config.yaml
num_hidden_layers: 8
hidden_size: 192
num_key_value_heads: 4
head_dim: 32
vocab_size: 4096
norm: "rmsnorm"
norm_place: "out"
attn_scale: 0.177
init_std_o: 0.0118
learning_rate: 0.0013
warmup_steps: 240
schedule: "wsd"
decay_fraction: 0.892
decay_shape: "sqrt"
batch_tokens: [8192, 16384]
Each number is 128 + 24 x the weight over its row's rms, rounded and kept within 0 to 255. Layers, rows and columns count from 0. Numbers have three digits each. The size before them is the row's rms in percent of the matrix's.

# q: layer 2 attention query, 128x192, rms 0.0653, rows 0-95, columns 64-95
# k: layer 2 attention key, 128x192, rms 0.0636, rows 0-95, columns 64-95
# v: layer 2 attention value, 128x192, rms 0.0688, rows 0-83, columns 64-95
# o: layer 2 attention output (transposed), 128x192, rms 0.0602, rows 0-83, columns 64-95
q0 119:101156168120131143155128114128117130145196069124081125139125133140124132139150121119158129113098
k0 111:127132087119106116099146117122069163095092143128159125110127092084114150081161127135117118106139
q1 130:106106178164111175151099109126173119138160102128081082136128132159166136134105113099132134135129
k1 114:117134158083129140129141121116115138098130107100057127139116151147159112098130123092152107115111
q2 086:119130068153134117144084098156106088151108087088106116146121091165108134159114134178127152108155
k2 131:118095197130129130116157149103152145104164110099071103142139165120168115130117127091156118122102
q3 085:121131070176106141123116115159141069116125105128109126128111108185159151175106096162115172152149
k3 103:139114188124134098153113156124107148109159129108106109103141134112167092169141140119117121102104
q4 102:121149155107159101107128134081134188163157165159117161094143134105106153088116150124107137137106
k4 120:123125057116122127132110091158157135150125136134207126121108085092113118140109157149105143150190
q5 065:160166136103149118102136102106117138129090137144141148139127152131122132098113105177111116150131
k5 074:112124181177138137130117143114139129092160130114137132151121163114139094150164123103177111121134
q6 093:134150146116116112100131107108127128127118167133129140137131151127097163104117147154123143139121
k6 052:132114098120117140169079145131190118180113130149166150097139106103108119163137144132116143142086
q7 091:145109164164110160129103145092146145125144130127092140119133130104195094136096098114147139125108
k7 159:101097186114146140116115153109124137112131107098084094136153158143147125126137100080148130114100
q8 109:135115097121121185158117101165169135168168157089124144140090139127121153166122139123107120124138
k8 096:094137137116121117135149145067123135104089105122176125099196072114089094103106138128104117109138
q9 087:107140154134121101108145146142099149111115152129132133118110127139154122092120151090137108103112
k9 089:153175092141157093128099113159133125087136138125104136154140117153166101167135130125145151168128
q10 098:176134113150103162174146109174140151137150139075131128126155109117097181117147128127153167128161
k10 093:113111140090133167136144120105127113150125127182129107099085139136067144157128127131109144167151
q11 098:128149151107125138110146103143128137112140088140112138169140196195142122138134132139119117115118
k11 089:172102105120116090146162109080122139119118130106137111110157107136125101089160127119136136126131
q12 092:109090105098111154090146111105123120097131124160144138092151113145109120163127112154103139151115
k12 096:140141176184120128141139080152127136121150132097075119120169108160151130126128127153146103130149
q13 097:138102096123113100122114121111137111176152123154140144151158070103095110144108103173097143114158
k13 105:090129128158114169140128130158105121122158097102087108136143145090122130124157134150122137111131
q14 122:114145125136120108110136145116127158111092136147145120099116115073143101132167113097152144120094
k14 093:140186114148123130164105157112146076138135118126165112127112159149099148122125148164168132155148
q15 102:085134123140130113135139107136106160135128151142132118128113136131119158131154160127097136090143
k15 099:139122136099155109114134116145132101137136155122148166124119112150125114128114152132160090139133
q16 111:084105147118146123099120139103122130135126135164115140124121116089174086141106123117075104089109
k16 086:126150150164126088150134145078111121102115127087113140132187138145146114096152111135096122107139
q17 096:168140118132150180116113122125173139160162138136168135114124131078148088162070102166108124134129
k17 098:133128154134049117128107126082123103139086141109130102177152154101151128117124099101141157134116
q18 100:132155128132108144154083142100135112161152117141150093103157095101114118163063123112144109135175
k18 105:121102166125153170073154138140134114150125087116097153136102139130107155120142117146105110159122
q19 093:102135136115119105121140165095111132114147137163116116148134130140148076109129157137140144089117
k19 101:117148110137114133106146106111136114164161132117138119081134128077149113164115143121148150158147
q20 104:117139104144132158158154088127089175158117140128116095139125112101091147123173118134107102128142
k20 108:121097089101118129109151112153152102148156164135154149126122102093118110152114174158146121131142
q21 098:096125128117110121111138126119127159126109115102129130106107115094145137125102124077146148127071
k21 097:143113114131155155130110151112080111130123150150138133114178136138126124105144133121113102113160
q22 097:153164111147127103152161112132112168135144142107146133139078107154128178087142157129147088120101
k22 092:111143091112118138119127157142160086111129104162140114093155126127146112155103136141139179163151
q23 088:135144110156136086125092132106107120136123095138129141122138073122159132130068114137120149126176
k23 093:134126130093126151119134134156093104107162139135117132119122173135166167117169109080086135111132
q24 107:082079136075132101113133121106110144071117128136082113131181129121132103129162135108110137107118
k24 093:111152102152141125113131101144148182167143122118137101097139068114124146134102141192155069094127
q25 104:095138104148123135114137098127087138120145138129116138156149133145159123127157124075123122104082
k25 100:092163129144141120109117133150100140137164149134122068103146131193135166146122139202137147117143
q26 089:115114107156137133120111114120100117101091115122137137147092101192098175085133120103179156111127
k26 093:134121135129145091149140109158122159126167135163152121097131133125104157133170161109072119117174
q27 114:113096144106096144150164171122117118077136150143153126114114099088133137122166136089164107127107
k27 121:105133143152160119101113114123105114110122150172095113120173128151138129116157126151162110122127
q28 096:094153141105150157136129120130121157099144139117128124129152146155149149104134109153164165124135
k28 095:153164164157135123112089147106111142152146150155148096116084126124135152113125132090079127146124
q29 108:139111114158107143144094120165142129162160108118147105137111134116150136143120151156108085142131
k29 101:080146150133154099128148136107125111122128104132149144159141147127117128105099124093116126097118
q30 115:091131145154148156134120129142078142091112100118089134128102146194132129126128144168102128150151
k30 095:157137139134139092126119094136166112160130172165171168131099101134143152140112138096147101097106
q31 098:145121129120124121118141142129141100087092134140094135113122119142139075124154120132122108125154
k31 104:153159156163145132125123115094134118126145139113093152136158132135133145138127119127119137124107
v0 115:129147146153157073132159142113126161108108115126116142115139158168115115103158126135146110180148
o0 099:109070141110114146120153133153121149141158094093107138150135132182127142100171127169131108135159
v1 099:119089117168144188139089138089131120132113133144113126090158084176136135076133101123128145154120
o1 098:098095107159127175133110131146134137147132113132142116145180096148108147114131146159153139151126
v2 099:107122130105115105100142121136112142152093143146126148133118109139127134077169137126150128099142
o2 103:105110156127172196137130140129128066090154142109084140170101145145136126106141130133147142151159
v3 109:149150156164122102136113158112135091099105117125129127167104141166126128140172148149150138090113
o3 099:160128089166150109142103162153146105127100141126113117112114106098119164148138157091083136133122
v4 092:130142124106113163156106084094143129143158119119128139163157161089135102139142104147139170131118
o4 101:129103104096081135132077114113106108140130105143146175115162092113155117170140137185112169089106
v5 142:115109121101134157100182128086073144146116166126120113160107147113135102108189107114140098142107
o5 113:119102109145115184139151144148087119145146102103111123079126150102133082159147125117128151136135
v6 114:113130144153095141109140168108119115138105130143125143057171101145168125130126127122114129179118
o6 100:129110130159131156070152130172117149124093137116129143137115119106143148115150089137149174113128
v7 104:135137164141109133137159157129090140140130132140097131147133107136144122152171108111177089166110
o7 103:118109173151107179172094152102066171123138093131120127141126131134135152136142118111138132135104
v8 094:155132166156129160133152105154152081142134108129139135117182115140117107144130130143122120150141
o8 107:150126132109126144142152129119108094153112100167118148118166104128127143123132108130100125153161
v9 109:147118097136144083147088103165139161093158155127155162097091118114126168129059122098119159125140
o9 099:111101104122179146113119126119116128079141131098151128149117158157136117140108130089108143073113
v10 124:162143116100120106122155124127099200137135180134126120132093134117121164138118144111148078155145
o10 102:148112162082122083155154128133092158083093116140123143160114133156116125158111081109132186101082
v11 112:109099109125099139151131160100148098121072115134128117139149074126143102097145118124119144100111
o11 100:125138133139090140153145110128139127111103147146141175137106142126176090112120145145101142146140
v12 132:131109148127140159151103131146180121123107088141129129137154109119132087158137139127106177134167
o12 102:118108138130145147153101132128164120120139119143153109101124138098102132116117112082128122193146
v13 123:124110142116149128112104119120166119165120139119129127088131056124110120088098122121095129136120
o13 102:150120119110095119142096086155169065158130124122123149143161104105104130098136105127132135117133
v14 096:119121144113129106119137125108103146138090110124121119130132088154131144097141112153091121119107
o14 096:125133102096134131115137106073148144104081109111115112125122139145146133107157151117114129113141
v15 130:125158092153116095136125131113055160121114154147113129137106176160142141117153131148152096108144
o15 103:163113116144135085174142168144086166106151110151134143156128118143148152150133155170136127139171
v16 120:148132109144142187147127125131148112126167108134136130158127146151152139163132159129116168112122
o16 103:145143086146118132125138186132147145160147132120162153162108089147166144146108148075118079102127
v17 105:127100124080128150114155127152176096130109089125154105111173091090106090158140139114129147131136
o17 104:115163122131096132130128114123149102123138160151109124109153145106102138171098082132191123146121
v18 101:104091093093116143146155123086133140150141111135134127133114083150114106108115125109146112126118
o18 102:112114120116144115167145091112115143115160081076102102120130184125126123146141106107102102128162
v19 104:142109122133100128106062163110157096089099092107132156117054140151159121122105122116132181071112
o19 105:150127089129096147110126138107125143132129134109150161134097127135105136149126113145134162108090
v20 104:131123123106138122141154120109144119158145170132134130151099185108150139163138106128119149144127
o20 101:141118142136161170085158139165115080129147116152172138130103099136132141141099103135097120163116
v21 109:088149122127118104108159112142107134145133165134129145130114168169106133098154121149120169111175
o21 107:127157106086120107134146131147093142161116139130180118112103131152122160141088150118126126134149
v22 112:154137115125120133117128138172151163105122114121125105129139161102112123161171156138113154171171
o22 111:140143148156181119127172132152147173140135098124126090136126132120121151109149130132108131134175
v23 111:172134151163151124146120124174134150046138089134127122137107131129108152141106139147143137116110
o23 103:133100104134173126112126102141142118111090129137123131174132158127118133153135126118131083123154
v24 127:126112151157130135150109156152161112130099098108112122122117092128119161105100154126112138116130
o24 093:118135128121128111116166166132176086124108157123121109145166102122116143112154096108140150104122
v25 098:123124113129144144086131163110105125122118129115127118167107130137130164119140119148113172111116
o25 102:113090127128106105090126201132147143133130126109110090138116156117147162131192145143116161139171
v26 086:142113092100166133150087144147139135134107098133129136092099112118117135104103120147081171147141
o26 103:143153122146166122162095147112143135123122129131143133124143138137160114151124156177122123123104
v27 103:145162151158176128122097132167133091134164127146143112123130110154088180127126117137115128160134
o27 100:170165166092187141103098099139108131150116146117153167160125088081100123086141131127157099129151
v28 122:096142111148130110119173157114097171132093160134113115113136090159158149086158119162122102113132
o28 101:100120108159146115134103119129107090145110153108108123151168112142149158065103141156151133125149
v29 126:130135137129115136120149081139075126136129123121124124152126211106130113149168124112175128130125
o29 100:100119135155113147123150104158103113141119073131146100111118165084131095162133144113159127129141
v30 102:134151120116075134146102114091073178154171144100122136161106181135173134153114111086133157115095
o30 104:115133090153075144115118135094111126112141129156166161142117179123141134105085134121081140110112
v31 120:080127096086125115105167149132059157159087145116110125105098100122131088094165142171105116115140
o31 093:118089119129133110146176129112121132119099109172109129123164139145119109129139132120159151148107
q32 130:123152091108162103157140114092092140119097123140166141126169126109099113115161154163112105151148
k32 067:109161128125154104149144152111160124108141127145157112143137125140149108153134099134165140137123
q33 136:106096132111136145132096172143174090148139121106095103135091130139170128121118110105144153117100
k33 070:083135107138141163082133110122105105125138106126126116160109144159125171110129123143106133102101
q34 086:110150135114136139123126125123137154157076116179166124116095143121102087129117126110116108114127
k34 085:128135130121143128106138130185081087109123155094141130107115133188095140142086161166153149135157
q35 077:125144115153119104162123127125142123115106120118134099148122131117102117158147138163120122086119
k35 110:167157113096155128148136138146148117115116119119135151095109127092111076138118142137179142144141
q36 084:141127101144141117176134135147168137149123119084127141134135106111148102158129124120143087140154
k36 094:158161107107121093113100117088094117137102155169133093089137152172128125135161084119139148153131
q37 078:117124105140143135115091162180135116133138134147151134129133106158147159123112144121110139147122
k37 123:096099138149096149120167121116141135173141144162122101135116141108136142097105166129070104098161
q38 095:117138140124163119099112123120113111107108154176151112125130098142125159129147153137135147111116
k38 078:134102113124141143126123138126162108136161104138202158178139150110109111149121193142110100115105
q39 097:123112130105158091145149163108172136130098116164107125136147091132146119118132100073149128162162
k39 107:090121111128128114128089175141167080105161118113121124121138126146147126130125118098196137118108
q40 091:081132142140134133153150149129122180113173100132117157091127087158133150103114141139118147119102
k40 094:170120143141131141103110118150119108118119126126087096132144112090102134160124115072122142130163
q41 093:150138100128111115118132148115161119129140147144119113115109104142112126099113138122156095158144
k41 099:117137110140119116141141173121126119123152140147157146107110141167148143101148114153117133190152
q42 096:077111148115099110155113127125104137124160097116130124116105141125145089099119182162108130116118
k42 094:126158151113100170130128096139064124126146113163093123112161107110120145127124121109128120145127
q43 092:074088177133123139149125132151149143122140096114114161132144084142128119123135146118102140094095
k43 101:104138159145133149144122163153135127124145085121110116163147117091143131132101134111109132121146
q44 091:136109098095136073129185095138149147112112132096139157153116116145138122070125161129110078124173
k44 115:168162084104116085115131108105083136111076127163159108107135144158098086148184147119146115157150
q45 094:148116088156147128173136121156220145128160080126150167138131124156148140135104115117163093143144
k45 101:133125129184081131141135144160228105152146110096108126146108105125127139179083130102119165130170
q46 111:138142129120171087127097146144122105100083127131147114149142098138152127153120135173100130157162
k46 099:098093116141112139153109149163136136166168101162139163126161124138121157101154128114118101111130
q47 116:176134128126175107136159105120113118095097182115147156107165116111104154090143104148143107163190
k47 093:151120122118102115131103153124120115133091127164190146104104108143119127138126142153131101159137
q48 096:100128082145135136130177105133156139172164113152136115111157103139096137068129146095127138149149
k48 094:115148115109126132085141144136101103150116134139126099093119130184116136137106081156110126130131
q49 109:080104114139152147166145113123114129087121106095133135157144115152137125126133102130141128092087
k49 104:114096170122149156152083160136166135151158133151096134148119162102116110173130152112104141098141
q50 094:138123106136111124136183099108138186108148135116102116126125146146098128087156148104153096141123
k50 097:170157092119128059114106117093132114140100138148161131140129098143154092118163151126134134181158
q51 114:116137128112140108146185115138160179126100122083117103120139143131132082112143133105172118118130
k51 096:112115122126117086098119108104167119142123116137106132125146104159114104142107129147141138116141
q52 109:112166159136104128121071138113117139087156117132110082080127132126173104111101141095167201137118
k52 104:128166121128125108143159124134111127131134114127094185124155151113120111122140143138117090111132
q53 093:154108127141156087144135098111132149147101134114123154190106103120106114119112135150087107107125
k53 093:151141108127090112098113121097136123112123116126125141134130117103160086119158161074133136166102
q54 097:123123109142134127131154119125149143164132165167130123129129086145093170077098077127145114132152
k54 091:157144127120095077144117108110144126115122145121160130136075134146119110130087151117140136188156
q55 086:092134139110168140145159161105137112157142163109118158128137101144116159095133096137124137061148
k55 086:099102097094131122122128108114113127139133128153075061105163139151126150134082098094120122167116
q56 092:113124148103175139134081128121138127119118145126116081131124133125144107148100114079158139113091
k56 096:093103155140152136110125156124165143140123096154105176141158191106162117154128120139139101138116
q57 092:160127146124195097128115156160125106095096161129140138141176115192153170116120122168150099147141
k57 096:119112147146095168159118165151175121175153108131131173132130141099113178155090099089114113119138
q58 100:129135130133119146148120151141140079132140153142108094093146099148174158135127146142158159142142
k58 091:067128146135168137119173146138115139143095132125151143119125125138123134112129122116110125085091
q59 122:085138126164132142131117129123162130142137115106114086120118173143140112147149147115160156122081
k59 116:145138150139076153117158109175169142134154147096103094138126151106117140154115115121133133139130
q60 089:135095121176130120113179157115081146091134158138115143120159118122116140151139122137136134118130
k60 092:125128115111135149155096147131117124125130147124170146109081097128120122119135131105063178100162
q61 102:171125114103108097149111096111154132145125124169141145131113120103139095119086141134126157126166
k61 104:166103097123118071100113121090111122110122124112143134133135128125142083130148146108159117122141
q62 103:135117126136143126144149106113125124123091096139161142147142134137119100144131167173127114096106
k62 121:150107140122108164106118151144126134133145106103116083174142147125166113166110103073108145123114
q63 100:072151139150150146153071134105110130145134085129119101151089157133125130127110171155130153102057
k63 095:108132140113157168118156100129096176138140106086092113158143165129111113191126104133120149169102
v32 095:118150114117109112142112103158143103163124120116144132120102089097088121116101124135127102111122
o32 093:106131165081145104111086108118135084111134131176132114117155089125132125156092119119119128142130
v33 094:179156103108096098131124151092133106066135132138145123135087148128148123131182126108123159129104
o33 095:173134104131102125126131210124096110138148119154145156100144133120131127108151121108113164137113
v34 082:100180113126097157130056111121124120121149115128142108113124106090126125126108130123084156088150
o34 098:178133122106103109140123115063081106107085106090160152124131104066124101123113144131147135105121
v35 099:101120132146129133111104143147160119117129128133148134125136102173143160142076134117112141078120
o35 099:137156156127090140118135130116130115128114145142155171139129134102137181143126128125082115128102
v36 097:128097148104108124142087097122147138115111103098128125167098125106147100111114145144134111076116
o36 111:094120134105116162144123144085169092124114138142113128147130145111153111141116124142102134112098
v37 093:095100189129122140150137126132116132134109118112132139142168150111104126106157117116126113130118
o37 085:096125135178127161124135095123157139145169114122169109094139114157123145126122159163103121149134
v38 083:126125132151158116138141161119168077117159106136159102112130105198095128121161117153124120149104
o38 106:122167143154150073114147152115117153147166110155124091123129106129135146076131096147117144161119
v39 097:133140105124128151114148112103085130113131185163123129136134149169143123122153138148122156138155
o39 105:128106122121159100163106140122085133119089135147133100156143108132157143152125159130152134123156
v40 100:138136113136093107148162137126115158084137167116119125093123076121156127109106117098149132114126
o40 092:085140154155148114141071137098124154126112110134097110142135143121149138157091150116138149064079
v41 082:119132125123104119149146130149101127106159150124111131090110174140161086132127105096135156120121
o41 105:118083127094088129125134090147118132118137140113109136172148141131126141149135120154156132122100
v42 089:122128127141118177130154120157129191144141127121124120126136091083134145135107145072122142074123
o42 095:130120138133156126163175108104112133132105135086127113138164133145136125148106109128159102106145
v43 105:174151106128135127130076133157144106109109118133133103149109144183135113139126137149102157159113
o43 096:126130164122152090131099142111123151181126159126131104152142101107126148138132132130145089135128
v44 104:132122142129150128090147147095098162094129136124126114127183172133152132159174131127133143134138
o44 097:119160109158125123143156118156104147157121169146149141126117106152126145155151134099099153124151
v45 097:131119153152134140097155122095138135192146129105099146119169149045105124142151117091125085110155
o45 094:127085109129101116153155122148143125155156108166157112086108124147102171148142113124154128148156
v46 099:122089121108101156131115118116105169156118149114102111146148107080127124131140142138123137126121
o46 096:122113106131149163136152144100139136072116130141127130153156108152143107148176130126142106133162
v47 093:159157115110145108139141120098149094108135161150141134110133140139117145130177111131132097149171
o47 091:133140100135105088134152140128118131129135119164139115131126140116146133120119113121108101114165
v48 078:093142098118115147130136154116109139138110147142141133096120108132156094144136116118141126156180
o48 094:143140113124118141161111123088130107089078145162163148154150127145175091103105115160113148138143
v49 100:162139116132170127110151110137077141078116155151137135149148167119136114146169134160153153149142
o49 097:129123106122164104147126111172092165122147137101161118108118121126135113157114137094120136128169
v50 096:114121130138162131121156125119100108149136140121130110133122145134108154114133103125118123121122
o50 092:154150092123126119134131118107120136171145143155101101133114103131142118147155130124099112120114
v51 087:132111094117102146108084129148139122153092111123113103148066105116173069132088125120144165101116
o51 088:177063140096129165133109136113132088142106148134097147136162106097128131142126109119180120153111
v52 099:120121152094117056143140143100138117164153138125115127074148116083119152153153117134132154129139
o52 090:109180117163142109104123135159119141115095153112102163103117085179143124128149148128117103121138
v53 099:141129146114156090118161157105130113108127148138125158090181141122130158128155110127145131130162
o53 084:109162111159112093129146126151116126114110085154168123155097123140129125134107173132108130119124
v54 109:135141097145173125112159127121130107123114108146135128098133102164125151103154102141126155159157
o54 098:136148144117175150135141136124117085130122113148108103185137136097117137105150124139148129139175
v55 102:137119108104102167104083125186142122156127095119138114149071143111134106134103159129118144145083
o55 103:119119104117153145107161148118154106154152140136083152108167096107129138102185134124177126114113
v56 091:127121113141128143098121145150096082128101149114113091118128137080137068154144134117158152141143
o56 087:164128109098141118118154117106129152153114117072140141131139135149148099114100109110156110131137
v57 097:136123123138118081124163131142146153117188152130137109101135107100156137137138126094127161145131
o57 106:138122131114113106108206090107123131121124136140167125111126179129110145155163094078118146132096
v58 091:111138132131121079128137117100126141136095141117141137137148125165131117106126123158125107185154
o58 098:108111121100110125097120144117165121118133144147109090180139113155159140130113116145138165123086
v59 098:151114071138114103151132138090131089105144133139129151109116094162160130105132121130141139097154
o59 092:116151092170106115126107110127129115154145087116122145148101134108133104081113141127128182145106
v60 093:100140136134123137095076141172118116089141113152123130145124172202155168142107130135097153145123
o60 094:152120120110144106080139111145100139105138102118145128130109127136147154114140110135112183118089
v61 098:139128105095117126111135134192145121149118129109147115138073087095111140102084133126121118098116
o61 095:133150157073105113137112140117160116098161134142140164126160170114147106132166129169135093105118
v62 101:155122109117139083167109117142129142070100121149147132179104172144126108124178122147146131155159
o62 094:137099094099110141131100122137118144095097105177162138142152124163113100136118162130131127170134
v63 089:096131135153127145148147114130116158167134157110109099134095101123122120118126114100105083095101
o63 089:142053125123100147132139124131123127146143135150127123111141127129100106083142140153100106135149
q64 112:138095064135142138143088178138180152123123114143103128128159090160152069127117119132162157148144
k64 079:139126110166116185162142133178114101138126118164144131115102139129124116118155142080144119113163
q65 136:133165132161140107151125153084077133129161130108142146123101115135151118116122133125103161092094
k65 105:112131137145128158135093139144174139083123113139122099141140096105152134177111176155113093156119
q66 078:134123118103128148086128115154083125114056165114113088142164125088128137103151150119120124118137
k66 079:111085159121109154105143113139131133155155178128108140110144129107078151096117119123146130108187
q67 069:101127186125162119087177134163123137089105096121077123145183138149154140119146142103100126095130
k67 074:127106133142103126116142129110154111132126185150084085090088099112095156140134110108142139142141
q68 086:153105152153113125172169133130157154095093098120120086131124116117123165087142141088112130136145
k68 088:172103091110117121107116153142160119131111137124146110137155144162167100135135076105140161112130
q69 092:147141178124134148152097126086163139128150092079100144155103142132133147165085141127120142156126
k69 083:139113122130163083173134128118159137128128089137143101114179154125142061145130067122126171159082
q70 084:128160096154106124129140148134113104104092151112164121121180121174105146131127082111152124140181
k70 088:159154120143136147101085098123106131147150177128127143126124132125129167137104111112133163087199
q71 089:133137151161144154120128087109135177098142107110093160172091139095095137101117177125112144136137
k71 098:148112138112100095183094163125213073078151095142154112132123119144168094147113131126142142161128
q72 108:084107118139110122169089125081129118127134117131133128155134145107117106120125148128143146067118
k72 096:083180094152067134138129112168134152152129084112169119144137099113161112139123169135117128128136
q73 092:158129092105138165105137153087136130135132145123111117139109120122124105088136127086101123120118
k73 108:113120176186133145120107164103131131158134153146120141108100132128095173123121142089121123115099
q74 105:160123112098134143108133172133105113136122139163089105155136144097161135159134095085144134119113
k74 102:087105166129115131138119121106093098139088094092103174123138179159117120123165127182118128131079
q75 093:144092137107159107179130128143125112098120141141112121153096127110144153116125137093155139131121
k75 104:123125173145096111117117161130145116163132090101122106135156171150148128156132118132134099129098
q76 105:154135140165095111175089113124168139132172126101139141133104096138101155131088119141100105147105
k76 090:176125126082102142123157164108156116121102164156130123090105113153152133088118102069130149117116
q77 101:149152156148133125118142153116061098092089111113127151093119170161061114100117146134183126125135
k77 092:151175141124089149135103134158163126125145160108149120140100132140156144143149115092117151103132
q78 109:118152123123100132108153106114113148157133179127131162119166139153064142106142165121132116155108
k78 133:135135110134102104136118105120112153142117147134227150110121127146111144120128127158094144126174
q79 122:126090116108117122134109162128165088109120105147084139147156117149185075183121096115164143097112
k79 117:102092147119122172133132140121107139120136079102086120148157169132162135114143121125144106114089
q80 090:110097120136145117157125121106102107149107109108120078176107080133145103117130165144127146100115
k80 086:122158131153129121117122128144139089094176124137115105146133141099158089147135135150127089147132
q81 101:107128114081121157143132136128153117133100097151102096121152137128138098187105126127123171106180
k81 126:124117152133119156108136103129152128115159114107096118146139158095161129157120119071106109135127
q82 099:188123157108122123113132121113147116133123130141106115117119135102056137096110143133125141178162
k82 107:155116130081124160144130165139137108119110175121126116108113144163167152108114155126121171131118
q83 116:165193109155115141109164080128111125149135139109131159157126138099083190113136127122122117139103
k83 103:145110115107121159147126121133131115127110130123225128139118135129119087108084143138104159148100
q84 101:120142101120108156098135152144136110155122103164124141134155102124136059131153125138101122095092
k84 094:102096141162154163168107123154135129128175104137126127137121141064123131115128185093156099113164
q85 099:111121150132132124147101158141114126097141066121149131131130142152142154116095116111167142132114
k85 114:185145173132132129164084154136177096148172111144093129150120147153157105159118117088148135146095
q86 105:148127141149117145131157088164102133115109134133187120133112126148132143118196121139132110150143
k86 120:135144080136158120136107100122122108122150160107146138177105123106116119138101164202118137116161
q87 088:124125164143115159122132136092156109143150106114101145136137117163126127128114145118127144147135
k87 089:122093124109087105119120173104172125098122136138132124092166111164118105145120074119110126147106
q88 088:141145119141100134122138091117163167160149125150144162147158129095151149125130112140133122108145
k88 089:153111125123152101109126140113157081091143146164113154135137099120099154130104102122119128103112
q89 096:118121091156116125148097121131154135148127107129151146145164110103117132102137151121100095109115
k89 087:146127124119070124118150138151157103119111094116184134122124097088122117118135143124133140112128
q90 100:103122136160116143124089120114141135135153078122111097164124124119173163168127156132080150121106
k90 099:108111178137161118138161175077137128141160069162098115096182115176135083141139073135118107163098
q91 096:161133150099097128141106134094106135140126135137135142133120121132107157116185127137125100118122
k91 091:145099121131114158152149142126119139140065174085098129105124112121150151122117151125110108137097
q92 098:114126115133127076160072160130154112125117125155131136140160148104143091135100118142149106120144
k92 092:148188136145093118148150144163087134109085104097163152141120120100147122130166155130131116131099
q93 094:078137123117112140121111139120107092121127126160117153107121119143114092158095118153173121116138
k93 105:146153113174161104112121103125134182129155112150139122134125125118103166111143122139104115093146
q94 108:121110130132125138158123162150141114127143108146107116114172113130168087155111094096158130114128
k94 106:126122142142164154131105134094109132164138106128132094117103140095100119107143140092135109104089
q95 096:150121143073135135133157127134128171137115129155150089096107090106142129119181131135124109159175
k95 096:163097112116186123094119101134128101105146158121064133148109126138140140128082151154128113142134
v64 110:161158137132118127136078094130112133138165134112126123151130149108107193124100147127127093151137
o64 104:147177133155130093125095132115135149135124112126159138159127132131131156119131109115092116160114
v65 085:099126131152097135151062110117143056124115109140130157121139121153125105110103140113102143120130
o65 100:099097125122086147205122128083138124112100121149176171135160123115145105115119169112108088145158
v66 073:090137131161114093081167122183146087141098117153143117084131129107135112107096106116091119104093
o66 094:126170147116121081100125123121125113148111166153125097113097103098168158104125115092128133147110
v67 114:113115121143129120158170156093160138143109122127123141133161083166171088114108114102134150113107
o67 101:092077118116098165117181118114150123144112132112123098139142154127151120123100131142133143121108
v68 092:144147154159117165118135140142123143129120153132114129122170157157152096162129133127114138162136
o68 103:134106104156090109121149137135133150131075145107160110142141105153136138165107134111157147109141
v69 092:122152125128129098126118112139160137151148139141142136126068198158107179100087119153142054118106
o69 099:108162134134134108109132150141114155121158160108129128105136097139110129134104123132122076119130
v70 073:159137120154170155121131089131137137119132099129134134149102195129104108146212165190121070160153
o70 081:148139135131151106119112125111138155086129117122091130094142140135092136126141165125114065154150
v71 113:117104126137139132140112144127146118162083111121112109097132071106127108111116097133128163146079
o71 104:129096123118147153117114120112143130137113137131110115086179128142138115085142114121121122119107
v72 090:145122153087086143142130123113181099108126111113128122157149132066134103133115131084130131159119
o72 090:129148107125094080124097128106157125131091101132140070088110171136138118111108128095111146156125
v73 117:157159125148107112142083081145084161124155141129134142151142180131121175135126128143135102141139
o73 102:145158130157131101133092117130097139115122124129122113154133132128139142115132147131102118122140
v74 091:143156146091062119104149143105152149136160096138131138092176110089134146164056148095111149106149
o74 101:127099125135121099115172115148137154124143146140131121128096159126135138154095108103134146079110
v75 105:162164144150134126112087111143109120100146137119127112133121157121115179148141137100134123099129
o75 104:143189123155114097105114120139148127132175135136156123128119133123123146127138128113115113146133
v76 100:102098099110142126149104132097139107108085115136151152112112113091140079132122136132107183105117
o76 091:103102120112124146166105118095163112140145154164112145080149133121150129170141129148141125153120
v77 084:105141132084122088151144101107140178111118116088110105112121102109114160072119120123108075111127
o77 092:107166141129123072103132099118158127120104121084117160150122119132125092112132115119112095121122
v78 096:151132099124121128147116154103102151118102134140155148088124130154137095143148111156129131175150
o78 104:134102107111130159124154149133098134109088136111128149134157106123165103145108111136130125122154
v79 081:116133136144171178137110162113071154102181158117104143093136096167148166137177113138124154083133
o79 099:131147139123121126161120183114141140126114127106133131215102152151167140145144119149126148097090
v80 106:115118108108096125144161158122157101153115130114130122126136077101137060118106140110126128117132
o80 097:093073137105139135115131125110147121140104164142134097106140133126084117103080122110125109124105
v81 086:135119134132123144094156145114103168172186118112091130156147113113168113141098131138159132090131
o81 099:105110129134098141120143148120130114162113090073123134129114148108132095123108158131181178129090
v82 094:130144135092122125095139105150107165121174136124127107146137146122127143156134117135153119106142
o82 091:131157105111086100125140143157114163150127124166128143115096114143112110139137141139114121095113
v83 087:169171130102089127121121114176107107116142137134129142154130150120123148160103131112132124125162
o83 094:132130120110165072126097116102102123135107114144105104133100113114138104152129145122124151090137